Each number is 200 + 30 x the weight over its row's rms, rounded and kept within 0 to 999. Layers, rows and columns count from 0. The size before them is the row's rms in percent of the matrix's.

# up: layer 8 MLP up, 1920x384, rms 0.041, rows 1677-1694, columns 0-191
# down: layer 8 MLP down (transposed), 1920x384, rms 0.033, rows 1677-1694, columns 0-191
up1677,099,153,223,240,202,252,98,214,217,215,218,212,173,178,206,239,173,215,205,251,201,251,217,229,191,241,215,165,225,210,201,224,215,197,210,151,129,216,204,172,185,245,180,195,209,215,206,170,161,193,177,226,208,203,195,215,152,198,173,188,194,270,195,201,236,250,184,207,202,214,202,174,187,207,174,177,227,217,148,225,219,157,198,202,193,178,166,173,229,192,226,227,186,172,195,237,198,144,198,177,171,177,236,165,187,174,213,181,176,173,255,213,231,159,203,150,236,188,183,222,187,186,172,228,207,202,210,162,199,214,205,209,181,186,157,208,246,148,153,220,195,159,240,179,218,196,224,185,224,188,223,224,198,169,193,197,241,181,250,195,204,216,199,103,144,163,205,222,193,214,191,245,201,200,215,170,222,193,210,138,184,157,168,200,249,166,175,157,187,169,184,201,226
down1677,099,204,212,201,160,150,233,216,241,171,250,159,227,166,166,220,270,158,147,152,200,149,196,185,233,240,257,241,210,219,184,260,177,172,182,260,213,166,178,193,219,211,199,160,141,178,190,234,232,184,165,173,214,169,180,248,231,222,187,209,197,200,236,220,108,188,189,188,220,207,192,224,156,164,210,237,199,203,163,220,181,208,190,173,206,188,130,205,240,181,192,212,197,164,211,262,245,224,172,178,231,203,223,250,181,168,159,257,191,226,203,170,243,214,159,226,165,179,224,206,184,172,241,222,195,194,200,180,155,256,225,231,241,213,255,250,188,191,205,215,196,221,209,193,196,100,174,154,128,197,170,188,170,144,199,198,205,219,183,220,184,214,254,186,238,185,186,182,222,203,266,228,238,249,188,236,229,193,226,216,172,167,233,227,193,209,161,173,240,219,228,140,219
up1678,101,226,183,237,201,212,233,181,185,184,238,218,190,191,217,206,184,219,247,175,237,195,253,181,178,199,133,211,216,217,218,198,134,165,214,140,175,191,217,191,227,250,251,176,183,205,162,200,202,196,211,177,198,242,183,223,207,167,193,226,224,223,221,204,143,168,266,195,215,201,181,189,198,202,234,214,187,155,215,191,153,185,179,229,158,153,222,199,196,187,144,236,197,208,277,254,202,168,229,183,188,149,143,201,214,149,172,186,184,132,165,192,208,188,177,206,252,180,185,147,215,185,190,130,235,206,159,210,207,198,173,183,233,205,155,227,199,182,164,147,168,189,205,209,173,177,218,225,221,176,162,163,208,197,210,174,189,136,196,175,192,224,136,159,186,160,217,191,220,213,264,265,210,187,227,198,183,241,207,142,212,196,185,220,200,199,196,222,180,188,156,148,212
down1678,090,213,181,175,198,210,239,206,188,219,191,241,202,210,223,184,222,206,174,171,244,160,243,139,142,171,185,218,206,201,261,233,260,210,239,189,172,191,269,190,242,204,196,170,221,224,230,167,170,206,250,207,190,200,220,167,198,193,159,173,191,153,211,199,130,206,187,145,199,207,241,167,166,207,262,220,203,195,160,175,267,189,235,190,193,202,167,177,205,188,208,184,181,233,148,206,207,181,195,179,182,168,205,179,155,191,181,219,197,190,261,199,199,196,187,174,207,203,251,171,198,205,223,135,184,223,215,311,173,171,162,184,232,163,143,225,179,210,219,194,176,208,224,259,263,239,225,148,261,227,208,188,212,179,169,234,154,204,212,208,184,138,203,195,243,254,200,202,217,183,200,220,204,205,177,192,170,198,198,230,210,213,150,214,245,165,235,220,280,201,238,223,222
up1679,102,230,221,166,237,191,218,208,221,184,206,251,184,216,225,232,151,219,197,180,190,246,187,193,187,141,181,259,167,211,249,174,189,262,208,160,184,230,131,125,196,155,187,228,218,237,226,212,177,208,145,204,184,224,210,191,203,231,217,195,161,224,170,223,211,163,211,214,195,191,229,261,165,222,196,199,170,214,219,159,140,193,133,186,199,134,113,206,206,185,200,199,214,267,237,220,206,184,198,203,230,153,222,161,195,187,204,191,218,210,204,253,222,183,229,213,210,188,193,201,199,153,199,181,222,288,223,217,230,186,184,205,164,244,239,179,169,154,129,197,211,164,227,204,239,171,181,253,231,245,181,238,181,208,168,258,178,200,210,161,219,238,228,256,206,202,208,193,206,177,197,163,203,203,230,249,159,178,173,207,217,221,207,233,274,187,200,187,157,172,175,160,225
down1679,108,256,244,248,159,154,134,120,222,208,166,202,220,238,225,162,221,195,194,228,178,213,208,221,211,189,179,204,226,181,202,238,215,165,249,175,162,216,210,235,151,187,235,156,139,231,202,241,260,214,199,216,201,239,213,159,172,159,197,200,236,196,245,215,195,159,182,154,208,264,176,230,197,214,181,212,189,199,205,197,225,174,202,147,194,202,253,207,197,218,182,157,201,170,232,209,182,215,261,178,205,228,187,232,199,212,166,239,210,242,238,196,258,190,126,162,146,224,254,196,226,196,209,251,197,198,215,159,232,262,206,198,238,168,213,193,209,192,193,213,163,195,211,186,211,201,234,193,166,191,217,126,143,198,178,205,214,183,189,151,268,184,141,216,212,202,175,206,181,194,201,254,159,201,177,139,234,202,230,183,262,187,207,155,203,181,195,197,225,170,223,205,200
up1680,095,227,182,182,137,236,187,163,288,218,202,209,168,200,208,224,216,198,177,139,168,229,263,219,205,202,174,222,178,211,180,182,204,264,205,236,159,174,213,187,195,177,188,176,263,272,194,227,164,189,227,238,191,205,174,245,211,149,167,179,193,174,154,159,224,208,185,185,197,170,226,161,192,219,196,212,221,211,167,194,127,213,236,215,202,200,250,218,202,248,219,215,175,210,208,205,173,210,198,221,165,199,119,228,201,203,187,180,175,222,189,218,169,232,170,168,215,222,143,222,176,207,140,206,219,224,182,192,217,182,177,181,156,166,203,204,197,210,149,200,224,191,247,211,166,181,221,172,201,212,183,219,151,199,206,188,197,174,171,134,178,162,193,276,178,129,254,223,210,151,201,170,220,228,193,218,197,191,212,142,257,242,259,144,221,164,209,213,178,129,205,144,193
down1680,087,164,235,183,147,230,182,199,234,177,232,204,161,216,239,222,226,200,210,152,210,240,209,191,194,212,232,209,215,215,170,233,205,168,210,168,242,190,193,190,157,243,212,240,207,191,197,188,225,200,184,187,270,277,231,212,190,228,188,230,221,207,232,271,176,201,188,235,254,72,197,197,201,215,172,221,198,191,165,186,232,178,172,252,199,193,224,186,199,271,283,215,238,187,207,188,142,181,218,185,173,208,225,225,210,230,168,240,172,246,180,266,192,203,190,226,199,230,211,234,190,189,205,187,204,181,213,218,188,187,216,190,223,192,174,175,196,246,207,212,166,185,171,196,187,191,191,235,179,206,256,179,169,197,224,169,181,191,191,206,178,197,162,231,170,179,189,198,202,157,206,202,200,176,161,229,167,186,142,197,179,204,236,188,249,161,275,244,183,185,169,201,243
up1681,098,224,248,190,170,258,193,192,194,220,230,202,175,182,279,193,200,222,237,208,259,203,212,184,181,158,157,191,201,227,242,158,185,246,139,175,196,249,211,237,214,199,204,217,207,207,181,217,184,169,172,188,194,276,197,189,210,167,238,173,137,189,234,138,194,199,189,210,159,192,161,154,226,243,205,204,252,240,189,187,216,199,204,194,193,180,244,169,171,148,183,237,171,195,203,218,201,216,193,137,256,166,140,242,202,166,256,195,201,243,252,276,222,217,214,169,223,205,181,182,169,199,181,169,241,158,208,205,169,191,169,179,170,221,232,202,244,193,198,243,209,209,226,222,180,176,225,168,213,208,187,190,256,226,182,188,203,177,201,206,234,179,203,154,237,226,197,188,193,188,241,196,229,189,220,258,201,180,212,161,260,239,163,217,251,155,153,249,246,174,228,164,212
down1681,097,229,151,255,214,189,208,155,195,217,248,208,217,210,201,235,212,162,175,198,213,215,151,211,242,199,174,230,234,180,226,195,232,178,229,218,228,243,196,196,203,174,251,203,218,204,218,134,186,217,205,244,194,195,252,205,188,225,174,171,176,188,194,248,185,170,213,181,205,248,171,207,208,208,191,190,187,179,201,253,153,129,203,217,221,254,202,227,214,172,257,209,205,203,205,157,186,225,206,197,210,216,162,212,207,183,180,179,172,193,204,205,225,181,155,239,195,170,175,178,206,188,130,231,164,263,195,188,186,198,209,259,197,186,244,208,200,199,216,197,207,205,210,186,120,198,169,221,178,196,232,173,163,195,185,194,189,189,149,202,198,261,250,181,187,276,157,218,216,178,193,210,175,232,183,254,196,157,186,194,202,201,208,198,188,208,212,129,206,202,174,201,276
up1682,099,228,156,249,233,192,141,252,200,164,193,222,232,180,253,211,227,173,226,222,192,214,186,146,266,223,189,209,207,222,247,219,167,203,191,201,193,212,249,185,236,143,235,195,207,154,189,199,184,175,145,155,204,178,204,225,224,218,172,192,185,169,194,203,216,232,185,178,234,230,175,145,173,217,235,224,218,192,196,223,177,218,245,184,146,211,216,197,209,185,221,148,188,149,198,187,240,175,162,198,170,198,176,165,218,172,205,201,218,246,214,201,199,176,236,157,231,194,219,201,200,183,236,189,202,214,216,176,244,195,199,161,205,219,167,239,243,205,174,194,182,227,220,155,173,167,222,176,218,171,249,228,217,209,222,180,249,197,229,218,207,248,156,191,186,169,243,256,234,247,219,215,160,203,163,200,177,199,189,200,189,242,179,226,180,227,199,227,225,199,185,226,201
down1682,100,158,181,172,158,210,160,257,231,174,163,168,214,196,194,210,196,211,200,208,217,212,232,186,205,181,200,196,246,243,188,180,209,243,218,213,177,199,194,242,216,218,218,150,187,144,143,178,168,175,199,207,251,152,178,208,201,233,245,217,209,260,166,185,190,151,175,190,170,249,228,195,237,230,161,218,214,197,199,241,222,228,168,179,178,201,184,164,277,249,258,172,212,209,172,218,187,237,194,225,210,159,247,218,227,149,183,192,225,181,193,200,234,178,202,222,196,144,122,224,264,249,174,204,207,197,195,237,214,218,162,184,230,204,234,179,241,193,222,176,209,146,170,194,173,188,193,239,187,211,201,187,223,223,165,140,167,211,210,175,181,182,203,223,214,215,152,184,189,203,268,204,198,213,121,155,152,228,199,251,197,206,210,195,256,164,193,163,182,143,189,143,187
up1683,105,243,213,165,248,196,193,231,223,179,167,203,200,220,210,144,200,191,215,244,178,190,186,259,187,185,168,202,206,201,188,208,156,229,163,156,227,219,190,173,209,190,170,225,180,208,219,199,206,174,168,238,254,206,235,210,155,204,183,280,203,175,170,237,208,186,218,151,232,195,196,195,249,209,232,182,216,252,178,188,173,171,230,200,202,223,170,230,202,150,217,164,202,186,238,173,184,191,165,180,171,193,188,211,177,221,216,134,232,190,222,225,197,201,253,172,198,173,214,180,208,181,202,132,220,200,191,185,166,210,213,265,136,215,178,157,182,175,169,210,171,204,185,231,213,228,275,238,237,196,178,259,197,210,164,214,168,234,192,218,224,242,285,195,203,141,188,153,193,240,240,196,148,213,194,251,176,216,192,147,249,188,214,195,209,142,203,202,159,211,208,154,165
down1683,107,240,187,226,232,212,207,134,185,149,155,174,235,244,229,214,200,231,203,166,233,161,229,208,233,228,125,203,220,225,234,223,215,248,192,206,189,251,203,181,203,179,236,210,267,199,236,205,185,173,246,192,180,207,244,209,226,194,205,187,197,233,242,202,177,186,199,201,207,275,230,211,195,199,220,243,243,183,223,184,210,206,170,198,184,230,185,183,217,233,193,230,211,160,261,208,184,220,206,173,172,199,191,247,225,163,192,251,164,196,220,206,166,229,197,183,236,244,230,217,223,244,189,217,117,186,173,243,179,225,229,224,193,150,248,230,187,217,197,114,222,198,225,205,225,193,184,239,155,196,186,204,172,128,231,125,216,216,198,208,178,206,185,222,189,256,158,201,259,153,197,246,184,240,189,158,191,214,214,217,175,188,169,243,203,179,223,271,200,193,184,213,182
up1684,105,222,233,163,243,209,226,171,278,192,161,206,170,205,208,187,155,157,227,215,204,189,218,228,220,174,168,218,194,215,203,167,200,196,210,173,206,178,189,222,266,182,201,149,149,228,185,207,194,154,224,201,236,234,217,160,200,200,219,199,191,163,198,171,204,184,220,176,223,201,207,154,215,218,217,256,162,207,199,214,197,192,216,220,202,222,211,184,168,180,191,223,174,277,275,194,224,184,199,244,202,191,223,200,198,191,186,194,249,191,249,222,188,227,240,224,201,198,205,212,180,145,183,177,198,191,168,220,225,185,212,164,188,142,200,192,200,212,232,208,200,240,260,206,170,268,223,197,234,173,193,182,192,223,238,208,205,233,208,134,175,217,136,184,171,201,194,247,197,133,237,175,209,148,184,197,171,217,226,138,241,205,127,210,141,224,225,177,184,163,163,249,154
down1684,104,207,212,205,240,212,167,207,228,201,204,162,199,217,254,216,172,183,213,177,244,229,190,196,186,177,158,259,206,236,271,141,212,190,180,194,190,176,216,243,201,195,215,223,148,187,196,188,249,221,192,182,212,180,222,171,220,208,266,250,166,170,170,194,162,229,214,207,189,213,251,178,250,204,222,196,160,162,179,224,179,195,187,143,177,192,207,164,274,228,194,190,183,191,195,230,179,242,216,220,200,219,173,215,137,218,196,142,139,159,223,224,224,161,212,211,266,215,219,225,178,221,183,226,149,197,170,172,220,136,184,210,156,216,256,199,240,237,219,128,138,205,239,136,165,281,196,197,193,217,146,238,161,165,210,160,252,211,209,196,145,197,139,239,219,201,238,212,223,221,209,235,224,187,163,185,197,197,193,231,214,227,182,211,158,247,198,241,200,187,185,208,221
up1685,101,253,154,195,202,151,177,195,190,219,197,227,205,199,184,195,202,157,187,180,230,188,209,214,202,175,151,160,200,212,201,260,217,171,189,169,187,195,246,112,218,211,237,225,216,237,212,157,173,222,185,192,220,217,219,142,170,193,226,189,188,218,192,230,204,271,157,229,168,214,206,199,224,199,230,225,222,235,200,196,215,194,201,218,213,192,194,217,194,202,198,175,197,212,177,181,209,199,162,156,168,202,199,212,178,240,208,138,221,202,225,240,211,253,187,200,190,131,185,197,119,168,199,206,192,174,252,223,195,230,215,197,185,170,253,158,175,196,139,194,226,154,242,239,208,204,236,173,229,185,211,165,198,157,260,182,244,201,142,164,242,234,228,227,225,201,180,238,223,234,257,181,166,150,149,192,196,207,152,219,206,211,200,216,233,159,188,213,246,208,211,168,174
down1685,100,218,200,198,180,239,169,247,165,186,287,203,212,177,199,198,172,190,176,148,204,202,196,206,180,161,233,194,239,208,205,226,231,239,202,179,196,194,189,183,171,211,207,183,238,168,212,197,199,182,153,200,187,244,202,202,142,183,201,243,200,217,242,235,239,211,247,117,253,228,231,187,141,237,219,202,257,132,185,185,226,264,146,174,261,167,262,227,248,165,164,160,188,194,163,219,176,193,136,214,221,181,197,196,183,245,193,200,225,219,211,147,227,202,184,196,168,179,174,212,215,206,289,259,176,211,159,261,220,197,149,183,235,210,192,160,219,174,221,158,255,181,227,223,248,226,189,229,213,198,193,221,180,177,201,186,184,164,170,241,194,170,200,151,194,234,195,242,181,161,218,175,214,130,208,178,185,230,182,193,212,248,159,195,207,201,146,223,198,192,173,208,212
up1686,100,194,226,222,152,175,174,154,211,189,250,182,145,199,158,195,218,220,160,214,196,247,236,207,192,191,227,162,235,186,167,228,130,182,199,177,257,171,202,159,238,187,233,209,193,189,206,239,183,201,179,166,237,197,203,218,201,147,236,238,209,233,236,228,232,166,217,221,197,193,236,207,198,232,158,165,204,199,142,219,184,213,176,196,139,201,181,198,193,223,206,194,153,234,271,157,173,199,198,194,200,218,190,142,181,187,216,195,179,272,210,223,182,187,192,186,182,203,195,202,167,177,158,188,231,186,247,193,225,148,260,206,148,143,183,152,205,215,186,192,214,187,206,241,247,239,202,197,195,238,198,241,179,196,263,286,218,238,209,234,202,189,211,188,174,243,216,229,228,180,217,280,139,184,216,190,148,246,201,230,171,158,200,159,216,238,225,252,171,216,248,219,163
down1686,095,197,214,212,144,180,221,223,181,158,200,235,241,185,210,171,191,157,157,244,220,209,199,232,188,152,131,159,212,221,210,200,212,229,215,179,200,158,199,199,168,176,181,225,175,228,278,184,226,192,228,148,179,196,204,222,189,187,157,246,235,184,184,211,181,236,259,216,171,138,237,203,177,274,167,255,223,183,215,211,192,204,223,186,263,224,180,205,203,249,206,212,174,190,123,224,200,149,220,206,183,202,158,175,205,210,238,228,224,160,175,229,195,201,173,196,195,167,176,165,180,198,230,180,208,243,242,229,167,186,191,239,177,216,205,218,218,194,185,200,145,216,202,161,162,219,168,211,181,186,226,225,190,158,209,178,157,167,142,155,217,201,176,228,231,186,192,216,158,219,201,213,197,195,150,194,249,198,195,167,192,182,224,242,216,146,231,211,220,212,173,248,189
up1687,102,192,211,182,223,166,128,228,207,209,215,224,226,202,216,130,198,175,150,179,194,166,235,240,218,182,232,226,217,206,177,209,180,206,190,199,246,201,202,206,252,235,202,202,187,181,168,203,177,200,216,221,194,232,185,137,218,196,177,238,199,206,180,212,208,179,196,220,183,206,225,162,202,185,294,204,193,176,148,219,206,200,260,198,200,171,215,161,196,189,250,161,166,187,179,194,214,172,158,243,226,243,228,223,193,212,201,172,177,145,188,152,216,184,234,178,235,192,277,196,216,211,171,191,190,209,221,177,191,210,161,225,202,226,187,257,187,151,232,130,261,138,197,228,195,198,208,203,229,243,170,177,206,120,181,130,150,216,167,244,219,211,222,182,176,240,223,220,197,219,185,203,207,199,152,234,131,182,215,255,233,175,199,204,227,176,246,147,185,211,125,215,207
down1687,107,169,195,179,238,190,220,194,212,206,204,164,227,254,273,198,224,236,229,228,236,195,278,201,200,188,170,224,217,188,195,165,185,205,200,191,124,206,226,197,159,190,155,215,205,188,259,249,250,156,180,180,216,174,209,159,223,254,198,187,239,214,236,185,239,185,185,246,172,211,185,228,185,149,197,239,248,187,208,231,205,205,225,175,210,215,157,209,188,186,221,238,223,183,180,196,178,151,236,182,199,201,201,211,270,225,169,202,206,229,222,226,168,213,163,184,133,209,220,222,152,209,206,199,184,178,186,224,175,171,203,273,168,208,145,162,228,267,194,191,166,196,175,155,207,236,141,234,199,185,185,127,160,177,203,192,240,232,214,161,171,184,206,139,215,168,188,230,179,159,234,213,241,233,174,210,224,216,197,189,233,217,218,184,194,204,196,165,193,196,182,210,214
up1688,100,236,216,192,216,171,189,155,245,182,202,220,194,191,208,169,181,163,148,173,216,203,198,227,178,234,245,196,241,194,181,184,199,172,220,208,208,219,217,260,177,256,178,236,230,260,208,190,181,199,180,223,193,215,201,191,243,184,157,210,184,196,210,165,197,181,210,201,222,219,204,154,252,265,188,182,227,186,146,227,193,180,246,216,161,200,194,211,176,226,214,215,249,178,159,209,155,160,193,215,143,204,194,159,212,172,206,224,180,216,189,187,133,224,177,148,203,189,168,145,174,143,150,196,227,196,205,224,176,208,158,181,179,224,223,185,168,181,188,180,184,265,166,162,214,174,189,210,236,277,254,205,257,201,245,213,182,255,209,147,180,193,251,183,189,182,216,182,171,176,229,191,219,218,179,243,185,252,173,181,217,181,256,189,209,174,207,196,140,202,221,163,184
down1688,091,206,191,232,187,166,173,192,216,191,227,160,190,222,193,172,192,211,223,239,180,188,253,172,176,207,214,157,194,194,237,263,186,161,182,186,166,185,212,182,179,207,206,192,234,165,207,201,199,188,222,228,193,269,256,181,204,189,178,223,212,175,214,182,175,230,223,192,215,64,200,201,151,173,182,142,174,188,190,185,224,204,279,217,225,235,213,201,223,210,251,202,219,221,234,225,221,213,200,194,135,150,187,216,227,252,248,225,186,214,206,205,200,230,196,238,209,203,165,213,239,177,203,232,230,225,245,194,148,150,215,200,211,193,194,166,200,228,201,198,186,208,229,140,203,182,177,167,200,162,190,196,249,165,184,259,182,185,171,172,173,211,194,174,171,254,195,192,181,159,195,198,183,154,212,197,219,202,191,253,199,186,201,223,241,202,171,173,216,207,201,201,222
up1689,099,200,206,177,210,156,189,176,217,210,152,170,232,220,258,194,201,146,249,205,213,218,188,199,223,263,209,238,258,200,175,164,219,221,178,162,148,241,159,236,170,191,242,195,188,138,190,177,192,156,189,185,216,218,199,197,191,253,270,251,201,249,216,231,214,241,178,166,170,203,194,176,182,176,192,205,185,196,208,213,219,181,194,203,210,185,186,182,222,172,205,225,195,126,236,269,186,196,188,188,155,150,202,205,251,236,194,195,200,158,191,188,180,168,191,230,148,202,178,135,158,178,186,203,149,223,187,171,225,201,207,205,218,154,206,232,167,202,190,201,196,196,242,207,193,145,178,176,218,117,184,163,196,169,202,171,169,168,193,151,155,207,252,196,194,184,205,204,201,199,185,220,186,180,196,174,160,186,135,171,194,171,206,280,239,230,197,169,171,231,221,173,192
down1689,102,135,190,196,215,203,206,211,222,213,151,218,184,183,173,156,216,196,182,209,259,191,196,199,216,176,174,213,157,188,191,246,226,184,198,183,205,257,228,239,198,181,257,157,151,228,192,239,222,209,209,224,233,258,201,223,199,258,224,187,217,245,174,200,227,238,154,181,233,180,164,206,214,215,190,141,206,224,217,230,223,174,197,226,289,232,233,233,220,271,106,157,184,181,193,193,206,129,213,216,220,197,164,151,182,277,186,198,226,198,220,183,210,220,133,232,197,167,208,195,206,242,276,223,155,199,195,194,205,208,172,208,198,169,199,186,164,217,146,125,183,193,198,238,233,213,202,216,225,226,218,205,175,176,244,176,237,261,155,92,181,196,209,148,238,197,189,215,203,219,161,226,190,175,200,208,227,219,204,233,233,162,175,148,157,207,232,221,199,210,194,187,193
up1690,106,220,242,149,238,212,159,144,116,176,176,237,190,161,230,201,210,226,154,204,156,246,248,215,226,216,159,253,183,135,197,152,175,223,229,222,165,189,254,210,220,250,166,175,197,212,223,229,189,240,199,192,195,246,177,190,157,157,196,251,227,237,210,153,214,178,199,216,157,212,227,212,167,201,241,186,198,145,220,195,221,164,181,201,186,184,208,165,199,229,185,197,197,194,223,207,185,218,165,180,231,223,231,211,190,243,203,236,197,169,185,246,201,221,213,155,155,182,225,245,203,187,161,162,199,225,205,196,196,188,172,241,204,205,181,235,262,210,210,211,235,183,211,166,180,161,237,234,204,159,152,146,163,201,221,187,195,174,165,180,184,223,141,227,200,184,199,193,238,219,244,223,132,128,209,256,210,181,203,172,245,210,204,214,225,251,192,245,217,206,179,188,191
down1690,108,182,145,212,215,242,172,223,187,226,188,227,218,150,205,182,201,199,262,231,209,216,245,216,159,182,219,181,213,213,187,212,162,217,199,191,232,187,206,208,227,191,202,167,172,153,203,259,164,200,216,205,228,215,193,237,163,136,226,180,224,177,252,173,195,192,196,193,193,89,185,183,184,171,198,186,180,162,239,211,230,204,171,160,185,142,189,177,206,251,168,190,198,220,212,242,210,166,199,230,173,170,191,219,196,216,233,200,224,255,164,192,215,182,204,165,157,196,200,203,183,207,196,191,216,227,257,168,194,198,152,201,181,174,173,214,212,260,226,198,211,178,133,181,168,180,154,224,227,203,213,199,224,225,218,215,193,231,222,190,260,213,142,216,162,171,235,239,184,173,185,230,196,241,245,172,245,206,162,202,180,177,146,147,232,196,139,263,172,186,185,196,199
up1691,096,194,178,186,231,183,178,203,160,193,210,219,183,201,218,165,209,204,224,202,205,192,215,213,150,240,170,194,214,154,243,179,133,230,220,205,218,155,193,200,194,240,215,234,223,166,192,202,165,234,245,195,224,216,167,230,172,198,197,195,247,219,196,190,254,187,155,226,153,214,187,173,179,210,245,226,218,213,188,168,177,159,240,153,213,205,233,166,183,208,198,173,190,213,206,161,305,180,153,240,209,135,196,161,198,195,205,232,178,184,172,211,296,207,188,184,228,197,193,190,188,140,170,218,274,220,193,203,231,246,213,203,188,183,202,167,224,207,260,202,252,190,211,184,221,150,197,172,210,166,129,200,181,190,166,249,221,233,191,205,219,203,171,140,241,214,179,208,200,215,197,226,155,155,216,228,176,198,230,204,183,235,184,177,222,161,201,185,175,253,194,186,230
down1691,091,158,187,184,157,205,160,167,207,214,209,209,218,167,191,244,196,212,197,232,199,274,243,184,171,218,234,227,171,217,210,144,195,221,217,164,193,200,142,137,210,209,198,173,188,271,178,151,183,191,143,231,239,146,205,245,191,151,187,224,250,237,230,204,207,213,183,210,253,203,205,203,199,188,189,174,194,234,224,186,235,214,232,206,236,184,231,193,200,193,230,174,163,230,231,219,180,142,219,211,190,235,164,213,257,148,226,158,194,204,137,213,177,256,261,245,207,196,204,110,174,213,173,167,175,173,194,144,152,223,200,256,163,226,172,196,178,215,198,209,203,163,215,177,153,202,226,215,217,212,235,225,180,270,163,246,187,193,204,172,220,181,202,234,199,177,216,194,224,197,146,217,236,215,170,199,166,160,233,180,196,187,180,210,191,212,135,202,216,206,211,212,205
up1692,097,220,197,158,261,211,176,247,251,231,224,213,182,163,162,214,237,207,180,219,155,231,226,216,220,204,213,169,178,200,219,199,150,217,171,254,213,171,214,194,213,202,170,197,176,191,125,204,172,137,182,225,239,193,149,156,153,247,187,202,144,255,205,139,197,210,203,224,145,196,200,201,224,214,232,242,225,178,231,252,169,236,120,211,199,186,213,149,215,240,213,213,166,193,212,210,239,202,237,197,220,223,229,199,191,194,209,200,237,177,196,214,192,273,154,244,171,146,261,235,138,202,176,261,207,178,219,222,191,192,275,193,192,224,252,155,238,193,186,199,172,143,203,149,155,214,233,243,226,201,224,214,225,233,209,178,159,187,220,171,184,191,254,235,164,172,202,229,154,224,189,180,188,178,190,198,147,215,179,202,229,226,192,234,235,232,164,203,198,208,216,217,221
down1692,092,186,189,236,250,235,230,195,153,163,213,125,196,200,208,225,146,222,169,129,192,214,194,183,157,170,192,250,190,178,197,203,261,200,261,173,178,186,236,159,141,184,201,131,204,194,195,186,179,207,142,194,236,183,158,184,270,203,256,205,203,190,212,216,182,229,204,197,239,229,176,206,212,220,221,204,172,175,244,168,155,202,182,236,169,224,213,253,185,234,180,199,241,190,230,195,198,233,175,188,165,222,191,188,225,200,163,212,155,150,214,177,221,260,136,184,239,188,205,228,197,215,202,212,203,218,262,222,200,181,245,211,193,219,180,220,179,157,218,187,230,226,226,156,215,194,142,229,189,191,231,192,160,217,184,185,195,221,223,201,272,152,202,174,229,233,203,179,231,197,204,239,164,223,231,172,213,221,195,212,179,219,176,172,173,224,230,225,188,252,237,222,208
up1693,103,165,225,129,248,220,154,158,239,189,249,160,183,226,219,146,243,148,180,183,247,161,197,261,251,229,194,204,205,202,264,165,204,235,207,240,190,251,209,221,224,174,170,247,205,214,214,241,179,194,184,186,168,204,196,208,202,176,204,228,242,160,157,201,184,167,173,235,212,234,237,169,209,138,157,226,194,135,204,222,180,183,232,154,185,187,177,153,176,218,183,204,166,186,208,155,161,202,211,240,227,198,150,160,182,168,187,198,222,222,186,244,199,230,201,203,211,171,185,183,165,146,209,203,189,265,206,165,197,225,247,206,188,179,198,199,225,189,203,165,196,201,220,178,148,234,288,202,181,181,188,218,206,231,163,240,180,198,171,180,258,236,179,191,195,179,218,264,162,190,224,226,184,187,197,193,186,200,210,217,206,199,203,217,139,164,222,253,181,150,211,158,230
down1693,108,188,167,214,158,168,239,162,238,203,186,203,215,216,187,210,179,211,217,165,164,175,167,240,192,223,180,213,214,248,194,218,178,141,224,147,227,182,261,155,185,186,183,157,250,189,175,146,188,205,133,218,267,166,206,148,211,177,163,180,229,176,208,207,238,180,202,203,214,276,211,203,212,210,188,167,186,185,162,206,216,169,183,235,215,195,161,182,187,187,187,196,251,221,188,218,203,194,229,209,134,164,143,238,195,149,198,203,165,197,205,145,236,157,179,196,199,183,226,185,210,166,240,169,176,149,190,221,245,202,211,225,213,212,187,202,132,217,179,210,166,213,214,196,180,246,184,218,198,201,182,117,156,215,202,172,151,218,206,172,212,181,221,200,220,190,200,179,230,178,209,209,188,213,245,194,177,157,183,198,190,246,244,222,218,197,186,216,201,243,205,192,185
up1694,101,214,173,190,178,219,193,233,188,139,196,234,222,234,252,175,179,236,195,163,193,180,224,193,206,186,188,147,226,155,136,182,218,162,184,168,153,221,217,174,175,219,219,236,250,195,164,181,256,178,162,201,204,224,190,179,191,193,206,227,214,233,171,188,192,170,220,245,214,224,185,194,111,235,183,239,233,206,187,186,229,158,218,166,175,250,197,172,140,178,213,185,212,210,193,204,269,187,201,195,211,159,168,119,229,190,228,215,176,203,181,217,243,180,200,163,238,248,229,187,242,218,204,183,176,245,168,217,204,204,185,262,163,190,183,185,217,170,201,183,247,204,211,191,263,212,227,230,179,237,177,190,171,221,152,177,181,180,123,230,188,190,166,172,217,240,148,165,220,188,228,233,167,211,186,188,207,218,208,232,166,202,164,153,200,194,202,261,220,202,227,221,246
down1694,109,175,220,220,214,197,232,211,163,123,249,170,190,236,190,190,185,140,240,230,187,205,175,276,199,184,258,200,180,212,200,209,190,194,169,130,192,217,180,181,186,218,183,182,182,202,156,152,183,270,203,182,204,215,186,209,192,218,264,146,185,213,212,178,197,197,198,202,210,260,167,262,197,189,232,166,193,189,194,183,181,204,191,183,221,178,168,241,180,187,161,222,152,268,265,214,192,205,182,184,228,192,144,225,201,211,214,228,186,189,220,176,209,249,194,211,232,203,148,217,250,181,191,226,182,117,232,219,174,169,234,187,267,180,214,217,173,251,232,161,188,215,199,226,223,168,190,234,172,163,210,234,218,193,180,222,188,183,222,197,127,193,183,199,225,200,206,213,200,193,189,183,222,183,222,191,165,215,205,171,251,248,184,196,173,214,197,157,175,213,244,154,170